From a checkpoint of a small transformer trained on Wikipedia: no biases in attention or MLP.
Each number is 500 + 25 x the weight over the matrix's rms, rounded and kept within 0 to 999. Layers, rows and columns count from 0. Numbers have three digits each.

# layer 5 MLP down, 512x1536, rms 0.0412, rows 0-213, columns 192-255
493495522509512505481504482507504484549466494466509521519496528508486502474479499491499489489501490494535504469488510479471479515519471513497501492524482503540506512469474551471470495491556517
527513506512488479520493487490471501473478463515493497478536503479473501509465483491495473448512527531486494507481514480533561498515469500512510492526497523460471514521493516529521523567508494
493488504484502483517495522533460490488472526530510494475450481515507487524540496499529451524475515508513565482475483497531514459503518498452531497493524468523495472453504490551498498498474505
515495464546485484474544514501496469503503501526504468474545504466541541497534518527502470485467494479515476503525503471523528530475504529490507514524476474476492457485505487502560483498531504
505504480528507493482536513504514503493537483500483521499482506510487454509465530482521476476515497482523489466494475474502478546503497505492541505527516540504510502461511465535524463485502474
506485485531547525477465539472504505489504508504528470481480523494489462494517521529550459538479469488501493464501572511488502506494498528511511499507489526500527478511482542483474497503514507
516528497473516477514470472474501474498525518479524531526477503528495533531520497490499472501473486506506497531515507473491472469513507498508485510522521440484492500532520488532526489505497450
519486545519518527501487493481471518486528476509470526469523534468512510461503506485507518515499537513499498502524497500545482513539496468500478488518523523503486515482488501499527482533484538
480511497474506503558522521480441491501558518474489491515470536516518502560496498470495526550509526485526474497462499565532535487544460516528555463469562522523506531494527487475545494541447483
443546494569505476489532465460517472490519506487447568475493511530537472501492495503501517464516522486467460489497481462531487477496504520529458459526529453486546480492464516484485521521486487
521538513519514520474476506505531497552463513517526522517521500483471522488508461546513477565498480476527510487503483479472532508496501527508515526515485446499488513509513504495500516525522555
509512501496474522508492523522469474527492504503526510535525495525520497497497486522514536437528492490501490526504456509513515497480501499504519513495493484476508489510488463539488520540526485
515439509541516519489484511547514551496527436469501485517477507488461478525506466523471498538505470490508479528508460478496531458517499471547494488503458458493487487502510479451479537523480499
511518512496490496472493511471486504460529517482457542559523552469489530474492506507507508496530506526535496530519503488470495474509513480523527445529504524502463493517478507499511504474525514
543482472493475470494497500510527494468500454494499472482510489470501472493513482523478476548464465508491527508520499475502442499455479480502471450472527487488498511497522462499496434495501512
487492517501515475467496477528521510497497529538505521499490465512533486541488467525508518494532517503511460517497521474494521460527467492525498526505517503467554463520456493487483478518494511
477518499462503518525479492512530519529529534527494494524490487519494495485553463542530484517492535496472494538527509521518479499506498472484516514482522508511481489512484540489553490506470482
502486473519513482511502440459495472521507447496524479472522490524547487526469514490479498520471542526494532508481512514520494482522527444457488474531488486531492502485527485527484512536536495
474518513486492513489464508506493513504486475488515528454482492484567516474539465509492539489498513550474529501493521506475483511513499485507502482513476471491468498495516488493462515476469450
490492465465506472499506491503497477477487494468533480498527476489477501546513508516501491494510475507488517493503526488504509554535501520564494421474508529471480536501487549491571495474496488
469495509515496515467500505498521497503532507507471542472511442467545487518448492482517482457484510518457484499476522529528513560488479500464474445477512482432495518518512535484519544516506500
527494491491485499538497493544519501509527464452552482484508462526524511483501518523534485509470526484482505507487511491492558513488503496505488474517533502529515483499525459490484513513527488
516490533486493473479533516527502520484512524527468513508487507536471517516492512496479478509516480487520466515507488512494455489470481496500556494523485486479526518500483492467536519485485518
535525460502465508411534517496480462498474499505511539468535491475505486509523483511503498524492488521497545534493477461507489518521478498505503517534450488476480522511512489517479525461476512
527470497481485478498532503542495497491515508507525491517499511488478491530528459507456494516515490514479546499495539526525493515461495511517539498496465513502495512498504494514540500506506503
483503488496510471522532498521536504459504530498484475545523514485461501479488486472509465505495485531503472519489545509503545543494487513500471489508512516532520494513441527504502544538452555
470458484508508454502512524479478481506502534485518532461525538478552537500481551519513535462479534524487456520551537482467512491491518477469550515473537484525483488509520539491494530441510493
508481509511470481517498519488468493508483501496484503485506483521478507509484506501500485452525520519488494489470510474485494491493483475510495474516456490493454525532521540512498498502467469
506495489505511493517525477498475500544504472519445486480496502488457513462488502530510471517505557481490465474506484516533495481494463491494529516478534509489467491505533462516513448417505490
512522473487492475484461491506509503485456434521499481483475481464471524481557476445499483490497541510482520484482463545520482539494518479524494532507494561487495506504516542511470468546513517
469497494465506495484527512508488478462508520511468531488496465492513497487493545508509525541559501438499478545492495481517503492516467497496529477522463497484531515488506499494496479483522531
488521491505502515495502529519540502496465510537478484445515475506570505486506506500497466528519473511512502516483483466527446545499505515532518490498490482528482512522513466459494516494458482
505504486503496505507518483514520510495517454495493483494533501531553516499521512464518511512484510516505464467494502493533487524507527522506524490470476489539482507488470541525515504534522494
448464480511491507542501477493496546498495484491518516491515506484489470506497483511512494471513522515511482535497497479502539489521489520508467527487484519476489499499481559535505512516459520
476492542485507495507490505492478491478510513503508520494489499466480490485487511528494474498492520464498505497514512500483520478493486489540519502513524484502471473451509522509473488532500505
496523519496508499509494495500527483503515488497470493496471498528465519542495500456523522484484526490487480498463477505493477488550539511532459472482534533468509566490503506485491503524519505
531492539496505442519490500505511508505478513512482523516483517493511500492525502527489505505514541505496549521488467497525472506507519464501549481515480488497514553549524452502482464528458489
543538530525542532482494475505521501486502527488505464479496486503554489485505478523500500493471505530480488500508492511561531491515539502479518512509472478465486502487537503482488476479533498
535546495480500505448496538525492489474525471545543536518548492520524474515489487478490507480494477513491457495491497470494483511525515537547569463476493484538519543473501448483465552517486525
452486487534515503494487482522532560496478524506459544508489461515540502475497494503536478488508503488511528536515523445473439498465540510516449529539514477501541510497462500459492516509524506
495470512524517488503514467483497502554508476507508487478528537465465496501446490505477494505519486487522492565505474467519499514527499495516489548472497519495493500465508494522505492491524470
496469509491504512510489455503481485461469468486500476485490482497496522541493492474512511457487456455452505494491490502487494501500487462517514471502526518479471485525513476509508494481532559
505476528491509485492524484517553511559486535499501502506508523467494516458491452541517498513487511535445472508484464469509505479502491481475514506489485490474477529498494468503461532498525513
479511515540498532472495513460516483500478520516496465530507513493552521513492498480525515482468498471494530506519507491561439494484530515490515489533489498513522471532475485496518503507553524
507482473480492529494507500519457521499512495498457483494501498478476494465512505490488545462491568515556484529483483528467557507507437503458510477513489505507476488506481451511487503535523456
490513503525512527481494505518510500471506498491560483478465450465470500512516525527498534515501437527503525482537479441492534499519501508466507492516483512501512529471521517528510500506512466
490509510534491522446499549464502539550480481484516476470506520522483507524486500528514509493482515487493496537508513509522479481523458460506485499501541491530519477463546487503555460513478509
520494475478505480532522509490525526542482506498498540512516505502480506506489498493507502477490471488525504511491522482501524465478501517494519500500530502518466481550515517520519520525462525
494515525489470506499492467509479533536530549482483519498529527492518479497536500475491483506485519512524479499494502498486520488480458492491538519497494503487516521484476457471519527511486497
469508494492493542529506470528466487477543469552514464520503481501525517510507489495544483501507475468469494469495486507507518485489473512481506514521464510472505498550481453483531487524495529
484513558515526479501475529478480530476471505523508507542521468511494493514456487488462518493534515474445546507493483474468488515481497480470481515559536562492461530504526509526483495546475459
523494531520502500537510499481484530501488495503487511511447421548535483527519488464512510526498514468481472510484497507501477456496481480500501530492519482476539530516483470508516489511534479
493530516509503497478513524507527490508461488462508473512466460501509498526490493451524487452508526549496513505506487516545512478445487490537496504534478531505491484514514546469506515464456474
502485498489493524474484500503485503521532490516479503493496533523494491472500500498517508518512505529513540480507461493470536469477488504512526499482467494495532493542512530520492491506504491
511542507509471501524497484499487494517493522510471469523508526515476525500490484491481511502538519523523488489501500480503466477515495504482504501529509490485486482521523502486511528489490482
517511507488537543495519515518505495491492485497521455493505500489499495506492515523504511457491470470522495527489503507453451464519498441508481507532470528504509477511480506519473486487513488
518493553509508500471468490511516489527510487510511514508517519511441510490491503490497488505453511458504538505504547488444513490478469495485515491471479469544527525480485473482479518495539526
516493508515478478505493522526455502469473511513530470500497488534529466495497497573480465503459513490487490542483480503526487461541508519520518538538466522507477486527516501521484479528486518
514472479468527504492511498493532471528499497467497540544492459496497484508466521462473474535511498547490533479479540493514543505522512520531514456497512492526499480461531514526515488510473517
523510486529530455522480506517513521501474492514487465544527501549470503503502498569477471470512457473475491485506440511452463522550512488531477508500513511504505521521488457470486495475497483
482539492513497515511506547519480512544482479530466465459459495507440503474499530541471492451455452466520530496501503495495484468514508524527504527483539530497490511533494530445522496535480507
499491552502495497501544538489465540524491510506527516480508518495466495486507496495494492475487458521501543517468504488475486487476457533516514497502503491452513510508553503482454493485516523
478514508505522496503492490498549517502506472458488507497571459515486503486453489544516520464470478474486536525524516510469517507558479502502490489490535496462545505481486480528467521499470478
435542504474512537526504482488472537527528504484537534530470505481479472539527525527498472509497530483520506487511488523516450521462485528521498476498522474508521492537510497447490490523529537
502492561514531500484494489508476518510535496491523442457506497502519515502499492480458488496491526523451539492541543534479508476501541463497477418530528552485476532546553540432501504509517489
530487487504517442454481491510469460484468530481548524538484480470552492488500501509484536525542485508475481489484485494483505511491486509493490538466488494475530504488488556489498559458523517
489473507492527456490491448481491449502547532501520499474492510511485482486479494497488492443535562491500484495492514526495520502492531493498436537485519418514499493526532461536518477450506439
497507500522492466475489477459470504486496514561498476549474523493479527538505530507478472465475520452511505452517520494473522444476488538474488507477522513485543436458449532523478519513541509
481490484482478526498533530507488494444490485484556557468432483504481442532502529485530510512470497511523452521518496517452476468495482510521542517488515542495548510522502510453504518494521467
518490521498506495475503532502514576520493542524487529520511494551505524485465517530529495527514521500488500506507513509511504519529539461512507506463502497457472507484500465527504481514444516
494480502501475483476507502518489450462503462509533465507492488539537492524504489508476489524471482496516521515527481500537505484533517493450491465533463523488497519517508474519542489440504497
486499450509519475486493517480508550521502511487446466514548468431461484524504516466510490525494527496481515512488518480500512473483477501508493483489517493494497580508479508517510517526477472
479531485488525458493482518495523509502519519511505501487504487495497462508491484538470530523496514518476482501466476527476523480510476510476509480488451446540542465462515494432519523543479515
511526477521535502506538529519482479514505506521493466493448490493486483522533483463491463444485479498470485494513486481520506487506529515531494511502478523497504555494471556492485516534541477
505530474524522481478533487525543478501528527521486527539507469500522488528489532483470489518491495467525451534536488491491511533481510491532505526516490473485526464525477483538500485532533502
500541516473503505490504506494520527513514540514518505518552480543451519507513515491494532539543501445520510489485504470451482500488464495492450529493492508496466436482501510495515453492493494
490487442501514524432498562497507493545508510488505519499482504507525544484514499513537485526512484527510474474484490528502525513509507496539532491488507514461497472522491570476524518528531493
492505490541503511512490487489430547500490517477511471504497498533504455489454450486523418513487469477519499515465534511502486515523486472516479484509470466491501457506512508486488426518447480
500466497492486499505490480494540429547490547530524502504516511497462538538481470526531514488486490508489494499509481506545479525531482556502484470503506493482476512533447538514487516492512497
475454480540462536531520532465452499479499543510485499469496491488525480498480490495503487492460539526562504489473500497492510479460499520461509515494516523505477513488513527494497496531467494
479427507499509556532505529506511493535488570473516510497490474501521474490545482496469499508565483489474535511517471540501501528531463549507507520457479501490484531493523504463496485472502499
508495524488472486476520508517520498441482451488522522481531433472461491486506504525513484472556512548489535492489559547491525546508511493516465560507505436500543523521491521487512475498500512
501428466479505480491471466499503481490502483461512518470486494449529515486513498488458511522456494509514534477506513516532485538506524516459505529494517461514532459501490552516533493461457498
517506510482498503506500545518476485531514446507468507497509496486539482493563490510507509505496468531507521440478501494468544509507527492510483485503484464492509483488507531488506523528490485
462531502540535494523470483483494535510520507491495543492478518551486529482500503488505491515495491469489483491501506525467479526529490491487497503466495506514467523503465482494501497480524539
512495504505509511513515461516505448529508525506499544528487553489466495487515476481484478500509464487514516502517476491482443513492452501475493504497526496516480475437521427496470468492505496
529514526504461523499528484539451508518543468478516483492507454534520475507500480476470501523523558507502544497501434535468458494545483520475466497464534515511470492521545451528510474490495478
496459524522473515509485498522521482442482555531461519537514495508551458468494508517514534479485555513482554491513476510509485487504505518510539500510520505466477496486539456446503477522460495
528489528513530528516530526512550510540512458542519486533483521517491490487539513546542477497486490490523510509517487499501498469496492472484476560497506482522470550553510493489457519497462520
463520526538539534535508521473486472503490509476481513492516492502479500484450482475540492480489487473486513543455519507474509473498523529506505505503507535494513483495496453509499455557494499
500526507500484510470514488544528506457537480508487476506501482514492510513514497517527563491523543497481510474475487509515488522522482471498513462493467501522508504464513510508526523511457472
525535461509517439549516478518504509498564503501476508484517533490494520491498515513455532517485583502493510530479498486496491495467481526493481500480496473514476476534513531523497494498476501
488498495489473487464518497490455486466511542531469504490494458498501464492517525474502528461481478470499489507464484520446491506513468497463522501537496513481441480545487485495512499515514491
495482452467470494522507489514490501505484489479480506533526489557477548497485484528481551474519469517556464479473494505464537548491459529499548524482516515519479504523475500527532485472504502
533488510482481530518508509472473467494507483537465496481504481471492522489479520504523548490539527504526509554497517541499464508477508500513519473509454558493511500509520488492497490482496487
512515527478473484506554491490478475537472476453529512475468489459563515512461427505481526497487509526509536514492517475543505527463510511499506538493498544514491507511523483560470509533589475
493477490514502416508501503472504522507498500529516481493523498499497500530536483506528502462505481536460506514519492518515471521489503467481520473524545480528492506506499499500522501504496528
527509536505517531526521493493520520492477511495506508494489501474577500466459483510503556502462535524480505513502518518483480485492505484482445467474440465521428532486506513482458430478496504
503493496500468489508500488486484526493529492497536453504482578509539519502489496515482528519470520481493463493515500454477481467488527499489475532495515569481484498501528544435534455496527545
508487521562519528459513494520495480504513462483457528481473484529507462541486496477517503492515465491463508538531477484502486485534454467507483512502500534480476501554525461481537542452501534
531480482507508504517511486517482463500501450487533473501492450486530493503493485520513420478543512497555485484502501488519513502486531486511520487491513526507507543538479522522498502453549475
524494486511484493526489476486520470425500514489515478485505479485549502518542480482486513516499476494516475522473568516480542515485528513489536473449518519467526475470449512473510514510452514
462509488534544487492504537482517468532514514537560515466523573517467515497464502480506530492533511522489506498515507511500509498511510492514493444499486492496523496544502471534517457496531526
522508542497517526502490531524540491503503506505528476528466496473499516502537495521534493559539444502516471488497471452519523487484469527450531479473488534484493541510528547497430502482506507
477525470498528512506475476469477506517481480517513506494532500463478495504504469479495507486472508531457453494526456501536501511469504501497485577521526459492528463485455530520505469494443482
508498467489515465486506525492503488534478511483453465512517496512497473487474467477467482494526476473499521499511509507527474517517462507478486488527486520474496551506499504519513519503536508
497470493552466489508553535509498513524541476499493510514476525480538503489513498518510510485534475496481468513469520464519484518502503507487485525479520531507483482557527478496495481489510514
477525500504468499537542503501502482514523492484509502517510490528465522527492495481500483502451509503450504528523525454477531511542469480518523449485491465493517516515487486498509525500510470
524467502508504534494512503487492533496521508530523482546474548515513509475481509485420458522511494508504524528537470499399516488467448490482504526490494514502557518454519533495491500522507518
467518503490499503532538500495529501469481480516477515565520479487519489518503469509470500459495500506537499531500550514545548491493521470519542483514502505501544509479510478479548487501467525
519485541476513497477507511498491468542463448479462520474518484543454488541498499472521502484511505497501464500480500521498479480521519532523497484524487529535465497456486457551469501541516485
474504491494521538493534504501444496494506504514491502466468493498558511509510503506509485515470546535458478452500473478493515497531534515504511547501519523515489516516481522507528510503506493
452493478465506492533486491499505519494520522514493517484481522519499479462514463534487470514471473478511537493479499501476527450474496501554500482465541489509458494515519499488522518526493490
472507509514491508494504474505492513505472493502515506461500466508507497522492504450525538488503518496493544508485504475516506516547494506498502471475495491450523549465503503491488507504489488
491541528530499508446516465453548512491522475495482497476579523526557477508504507465508484541544460490487529577487514473491507564495504511484464438470513535471502508474469490505491565522456473
509512458510547545523504480524510518523449481495488476476500519487499476486519491492509499494480518508487547492495467506469518481515472512492510475518501501514517502493511484553559476477493505
465490485500558525487530486483507439494481520508477525500519532535487506495535512437478471561546500484521468486529495540492506499526554501487488482501518479525521474469536513487523514496465508
464552507527489511523490545481501493511481530466478431474536517495558477481496510480530497520501520495502476511538514527508439480520527499491486524532498479517497466468484501534520469499510514
526540501494519519445469525509479527512493541475502486527504472439515456512502480444479497468461502515479499520502497515461489521502456472497499525458504486464523482500489470439465496533488469
470491517521546455544505501507485476519511463534449506516545506491496487493496477507516487513495508478466493507492526485493502468504448537496489473506477495460483526503485492507521526507538522
491481511496505532474521507484517481533518510480477484506482476484526501505517504536495477487490507496489510504494538480487490472505514480478527474535483487528475479473470433501537532536480475
534464509521484501494473497503479547532474568512548487494439482528516480516523508515538488485478510513476509480526499526497459502485477517533508527516475473515473532529535518515489521499508499
506527450517518501453476479518501480550517533503519500463429457520561485498530540467500502493498546542484523500506460517523490497527550492521488501518539530500501524498529503541514507526487549
535481543482523492516521470505508503467476505480523487495489498492486486502496493500520466561539531488486508512500478484506541510492520484468530469553493477527498517516460563454520479532548481
507513527508516466517507488510499521494505521548519499494484512516500485472503504489479481495481499517516484486500520460470497491525486512513539482495496531483456522487497527490518480502486485
487446556453499459519487507497505499503446486467469480536511517498525503506471500506543477513489522514520448520510517515449506476507477551468482491520496507519492515493464507537490514525527499
570493453491487515487524502482527526522513506467490499507506497498499502505540462462468441545535515427471544506498531529523527490484528491484505516461515486553498544533508477525465497508536477
454456518513515484466491481493467524468478475488494491501536474528529515506498483474472478443491478491505515483504530487516505438493526543499492501485514507518524471485512522486532444515538479
500506510538501420527516520519497529526456505519492507520531530514535511489492515466504536507522444550503495522478513511515483513502530486422461490487463501538448487501503465551498525474495473
546494478526519444506494496480492433491523496479437455494553546501534508481491519516497518481500489464528495500497520512490517487519501513496493450478491470440533502468512434499464485461542473
490487503506504483502500482496564544491460494502502504505491525467542513480513497520501536505490484540489478492519489475558519489484449519484485521506469504459484449490479466486478469491527477
473493529498520531497524483504500485513510464482523512502527528476509526494530516439439500444517493509478556495490482512483481481524488506481478522505475467526491501483504582496531490499489489
522503490501490465528532467464515525456501506503482483469483480484467501510562503507509509524496530522461530505497479518503498492527477536494532476539497498509484539505525489517525512511485515
463491494503498479508493495503472468487556485481503508453450499483483508498498472439517488495472521539522511478479572536473543535527510486497513492494515512501523501501500551479495517505446493
447511450488509504519516548513528531534478544520545481529529498504510487486450529501543497493536488499493521514498495528501483469500466466500500517516466482465492434481527495486497488502465490
506565502474518541561506501485499500491548531517459486485481504537507494457471490464520497510509503512468508494523524509490538475504483497563542482518514515485502489482476499476549532515461499
517542477500488484500468484492482539523483511536505500498494533486503476507496482476497525516501502491520487508515501496510482513497503503497505509520517502481460497486501487525509516492524478
529504472507483462510479538524482522491480469552514530482468494477455544506496480491467517448519407485492493481472513549486524489492528480500508525509494488495462491508521496495528542507532475
448454498483498533518550502503526486495487470501463516572502473508516455462414479494498509552549478505509453496473479507525461474488487495488504512540482497512513482505492489478534499532536498
486512500507483491498486518463535501534490477502481497461484481526499520511502500488522519531462464518569463498485504515492507519531464481495499475510456516518508480543516534490517525464505478
517538464481498489506515453510502510522476469477454493494495510472480486487508513528514526463514483524471555511510503494516485495507496466510507487527501504493460498494507466505530535512479525
493470483500508520501522468480444511538463479469488469493483480542514480503544508526513457522502520485517508526476495493520509492437502495496498482482510445504498465528526548512489494525498534
498464485538503488503442467524499499543475463511499504477476461542483457475460506525494539529445442456503489469512532489472512509524488501495511493519538457503505506515516483499530486438529464
490529458496501532491504527506518523494479528509523506513495511499462497501492446492526475540537450487503567553516474540472478504502487532502482505488514507512504552519507514449465493535471513
493530422462524514528487474491524472516486459496484509523508516505481492483451506493512476466551493527505500502556513529516481492512541490473482462476493505473493519519517483562493488474500497
497511492494498496484506528481490500486486471464497474507502511522496532464487517466476459524499508492513513473492517513513498518472524496510491527485521405520506496513495460506467553509564538
496523499495506526500533486495497556525520516514496515497508519519561490521482482467454507521488519525455497488495498507496510493490481480516520461520474501523498514544483521485465488470500476
518471477505470503485486497489466512469526485531438519476514521490477504507517471497492509476503476475491513480474469521491537501477489470524511501512555519513548505487465513502489505498494490
483484518453487523533499533520518497520513484485486505481486501530512497544490478524497499511516495532543505487479523512509505489477500525497520496465508524501521505573579476482416500489506514
505503490532461499515510518516474474518501450507490496479488515474541544478497543474555489486506513495536522496515500497445499497522540510521495499529468472448519491465521507501508491473514497
535509478478510471501522518523500549476519539488525437483503514522472512475522495494508488504526510531537502453492509484538520485473528519494520498531515537492508503447486502459505486474440491
514506549502493477510514508508508535503487458513449486480517464494559520523518521515513456481539516526537550546479501491471478510470536537494455479506503500468500481488502521503503445495504461
515500551506515539505505499493489472481482530506544483499493510509474484514509527552514489548469512497475510544498547483465535503487489506481493520506501482486504485493519556475483515476489536
479497519492530492464465493523530521494551520483485533466498517499538513503475513517510487480505502549431479509507492545508471517491511570500490473491502507531526529537480533529500472461443512
487496536470461504517504515505484494503543514503522508533512487483463543536499506502528538494496510483467465493449531501520462503477517512495493473493513501471494511536507498505501499527505539
542544508440523444564513500483450496493453479492501465521490528461499514527553519522497509499503508492449469507457510500493461533509473495498498488472475494497479481499482515506450459475495505
548505447422509482508492495548479515499522544539501481508420524512480494482526478528483515573476506519562484524489495484501523538465507486427526479509519513520515511527481547469516468494507501
477567483458509467430491471494534500506518470504505486503523511463533510490513522488497457490514516523507517536490436530530510507511490467500499580459521487493489468510514513484536468505494487
505481494476465463525507492496509468501479518499524533489526514530482476493483433493447507490483488477483493543465501491515483460530467505499498497474502504518540517451506453527476523525509525
496539496509522430520497521526498487474483491466520479432490443465532569553508514499447468469498523515487533500515502521525492505447465457490523508516507472511535481464486512490531502487480449
510447508473494512512527503482493499468497482506525525485471511525472444474474526539456463462509481522527547495491484507510493462521525486453436469486464486522493476480467507511531456488501467
507489490515486550497477488487522524505538535485476535499508503484508498503570525462518449496554456514523491516496490491517492515459504486517531498440542487501492511524545448493474520519513505
522553488497487473495510488522509483509497508497576464487525474500438498472534497507455473537491495485511507514547498488459522451488554480453482486498485505454521513510499561474531447472529511
510541510516505489500476489475517504548503498508523533480540521486519476512501500528492503530467465555470485483480499491495528506498524502525532475530545479523491506552507515509524522558537498
495499515510545461491506481398467507491502471528484503486499488520508534534514547548523527497510471469439564484487453562444514497524464484496554567512512480495451523500435505542463504436508506
539508497518497507494491507513470486493527504511522481503517519498537504495468538500486494451513484495478569477532498508501532526511490491488514496461506495514514477480516515479505484518496530
506535488530509506535546531480482489537518556485534532537488496474468515446503520535476475474522488485507460473489547485503475515526504490517502513484474506495494521470516476474516524534491540
430478490488501511478499516519489536495551490511556517445484495465514488484451516515484510507528507528480497508530517496535496509505467493488516496470494485480467484497506467515522534482507533
526505484515507480474517506513514505512559521530494517504525495491471521509466484478498512510503554503537494509495516509487464518485520445491459534527475536505506478523503490486494460485487481
532499491503485499472465515521492477488492451507470486484500482522493529470500507560515488491489450500480492527496517474472440509501476539510479487545510476484486503520425530514497464505526487
490485456520503498516500458465476496507488494474506536534507488472516470525558473458505497520454486537448461511519533503525478457532506506488473491456492527504516492460488472505496462489478501
508516472487505521463542541488567467482501561516494502523531549498514544493531504502521459530497501495488487503549490546507494540524502533542450512485488512480501484547511497471510495478452490
528542537498530514518503460461552482526490450481584513494516522493481509492519501460552443524513492474504479509475473531516483481514499504527497533499473539513472523473526474515527527504513522
538533525477493511514520452497517497509525492540461507521483512488469473478547453559508517482490512456517469501476484520512527515531528530502534421513536440488479532534511509517471506471526527
502524533530526488483540491498531485519505461496481520485508487507523492477531540496518486532483520486524518512508502502476481499506493500519489466507498507510492500499532530486531458486509477
466476508519492492521486491474528512516531527514500473558462557511453484495538488529469506497513470490506507483509522533520442472517532467482478522509493519475469523546486504522524482534505527
488519492507483496493531497485493502486532529482517534470463535533563542493454515536500465508488482502538568521496543512435487440433505518513492497503495512488529527552464563524540481536482481
501471503539501484487485514530512500520460482536524491464474516544490460519490506485503496491443522516527479449460490495533485533504498501489485514481480557494522511487521471486481438462530528
531477494498498500506515487539504543476535541518537526529464476527468540503519517536517486515526519483503504519498511514512523543502519519492507478500450514476477531475511451502506502464483476
516487477511510505511497468503501539508459503466452524552515532526489542538485513481526511461472556508490471518500480532471511500539514531460495492515505471502446485500492481490535529470536480
559477493544488498476502477494505549468543546518528475509465490494497508485448491475478488518459459493460503495490490537518494519500499514520473490533466496472474517539478503473479454490522509
499507522505493508511480520485524481448466443480513521500475499469528486469462484485440494539542503494532477485516523494485515504502476581514513524496489483496512535469501553523495445515464510
498493516453507537525506484508562503519519538509482537532447521476487537458437492494510484558502472509506499497510487501532511503495506502476475465478493530471542474505523483504509490527522467
522485475497516520451508525538519491524479522530501544454527508491525499443496519461528473515514494495552475523459543478450517535550534517521482486528475507487497480511486515476477533517522524
496471465466493452510454471502495516509491500498500518472518522459454490530508491497495472482487493501461499548516440510505509497526509522506442487507500519466496522518523512482494465497517482
518557508506451506467487519488505470505487454439500498464467537500494524480547491516548468489488483487444497472469482478519453478466497475495522505490503511493482510485472504502488502464509512
473550519514476531524519534452478527519483475550503521499514473502448507551500462482515471492498498476509506440527516527492502453528507487536479537440466540530551514495466509491509509505456554
493456524508504522494514526508534468471529463521484483507491507549508486498517503506455458501501466500510465481476486494531508521504522544504520508482473485482477469464530537475508502490490550
458477487500476465503536466510491525505506527486498536496533543513488482510515473545532468508503471453518495480508474516486427497492541517495464511478543491516489568523480507514489527499500516
481482552505507526495495525474510491494476477483525505478495570481474471520494499515446559563480502535518482477497521513514490514509525461487499517545460461482464509520484517485504482525525482
513497506451523534484520529535512456489517452545491491520487468474464544484511513476471462469554534485490469453515518485552567456512528505513490508495565514545524511514536509487527512468483476
487443508503450518507457519506519503492493496496491502469520451520452499527484452460488521525465431476494487498481486488457481502518479525490518475486521554480487521529499448513494495496522520
506517527489509489536500492454514524480515490486505544508491525524470515550466486493553479499531456510529511483476509441516510471514488515458463514476527492520477473496514554512523473498485501
520502532515498479512519501549499503519501483536487514499471505500472477536522504518543481544533496488469508504492476475463502541486482528471476486483515492501542520499502450515473462487517520
506454551484504503542553480539460478437502532533536505521533507496512491480473472485500473532502501523482523472508518497518541487483488489508518492499497499548494502518464542478480470453477499
532522447502528476450508506522485463519515539500509457503471502506499485484489511496492500453483479501466480518485495500493503485478520496484501542503492480481480473532556513520518486531515505
477483537509484524533504481510495551537526466504511506481519539495431474495474502508547514516465483503478494501491529468502535510515558538467513528527488522469469488500478469513492463471512514
485505492522492488457517479491460514495498506524500529522472503499478507495512502530472529524492496494481448496569542494469489521454479510494517513487488536512501512473489494529498493467553474
444475488528479479454499497502506482494501504513510532467486467484518460479550499534522482470498587508480465509496510492512503527468495467514492513528550450500514502486495473514477531529515469
497537501506486520466509440481465514495477474490484523508507546522492502497495509471509544465489570462532532536486477510466481455511528505476509481478496527514485516476488461496512536532510459
491488481503471515451497471523497485482486496457504497495523504499483520521525501513517563469479539511514535488504467498462480485526504503509523448449484548500559515520528514502532486494485463
528477531511504518480484472527505495534496479500546523508514532468499504482551476502539517485484518455528491531524539491492515524473504476490503482514457479519507494474490457526514516483483522
536439463501485501514502506493488467525475526495506477522523480510496499524490511475488515496528473513520526493528522520474481489546483533477511496462487494489505521473514519477516497499518514
525497531486507566508491507476511489496488529499507530511469467541490511474512520508495451535472529453480557520458518518484477460513480491531503447503525493522485493527452511476534495481497504
483488493479483519485504505525514495507532531486565491555551489537523537501452476542478511477487463496512526537479551497468488445475515471493454508531505469533496453539491512474536497486515489
513471503527485500502511503529493488527479486531489480489530505532462561493537514537506521520487503490448470498485489484489523518490553501514509485504516516526546534494504477525467501547509533
479507520503471471508465489486485493467488523538482535495500482470516501507467531484536484509507483520512520469461485548505504521539479493517509474526515558542500524504498508504521504543465488
510500521449499487514507533471493480497502493496496553530562492496544520484454490530489468543510487502513505507482539478527532480470491501488547511550527503472499512535476522487511488502477531
453513494452548523501513501494495513503507524535505490498486552494529518481553485484513467502492516539477473490477501513523489502513520514500503495519516496508500525477495517487496509501527541
488477471486531514482505512507499469494508534502483478499515483486487495495461480498510511493492480474522466537484503541437513533486466533518494502469501443550470494502523513481512508516486465
472470545504538499533469493499470485537493504500497523489502510510527501520512539471508461467470539513511485501521519549472517503521465492512478506516493483484480526510497498496513502481485497
514498472444502505486508512528571470509444521497488515498519510510537509501475515504456533498468531522477488500510513488485500515574520522523470474497515481524469526538493518534520488501471476
526488509512520571510511478494489527503514557494453493488510482541514520490472487500478509516483519500498463505477521506534511487516453516556492502530522518495545509514520527501519474542464517
499510540524491521504506529481488509519514455462481523509483479557486523460506496488562482543521474482481497516480527504513452466460526511531441490595508522516528490536509492504478489513497474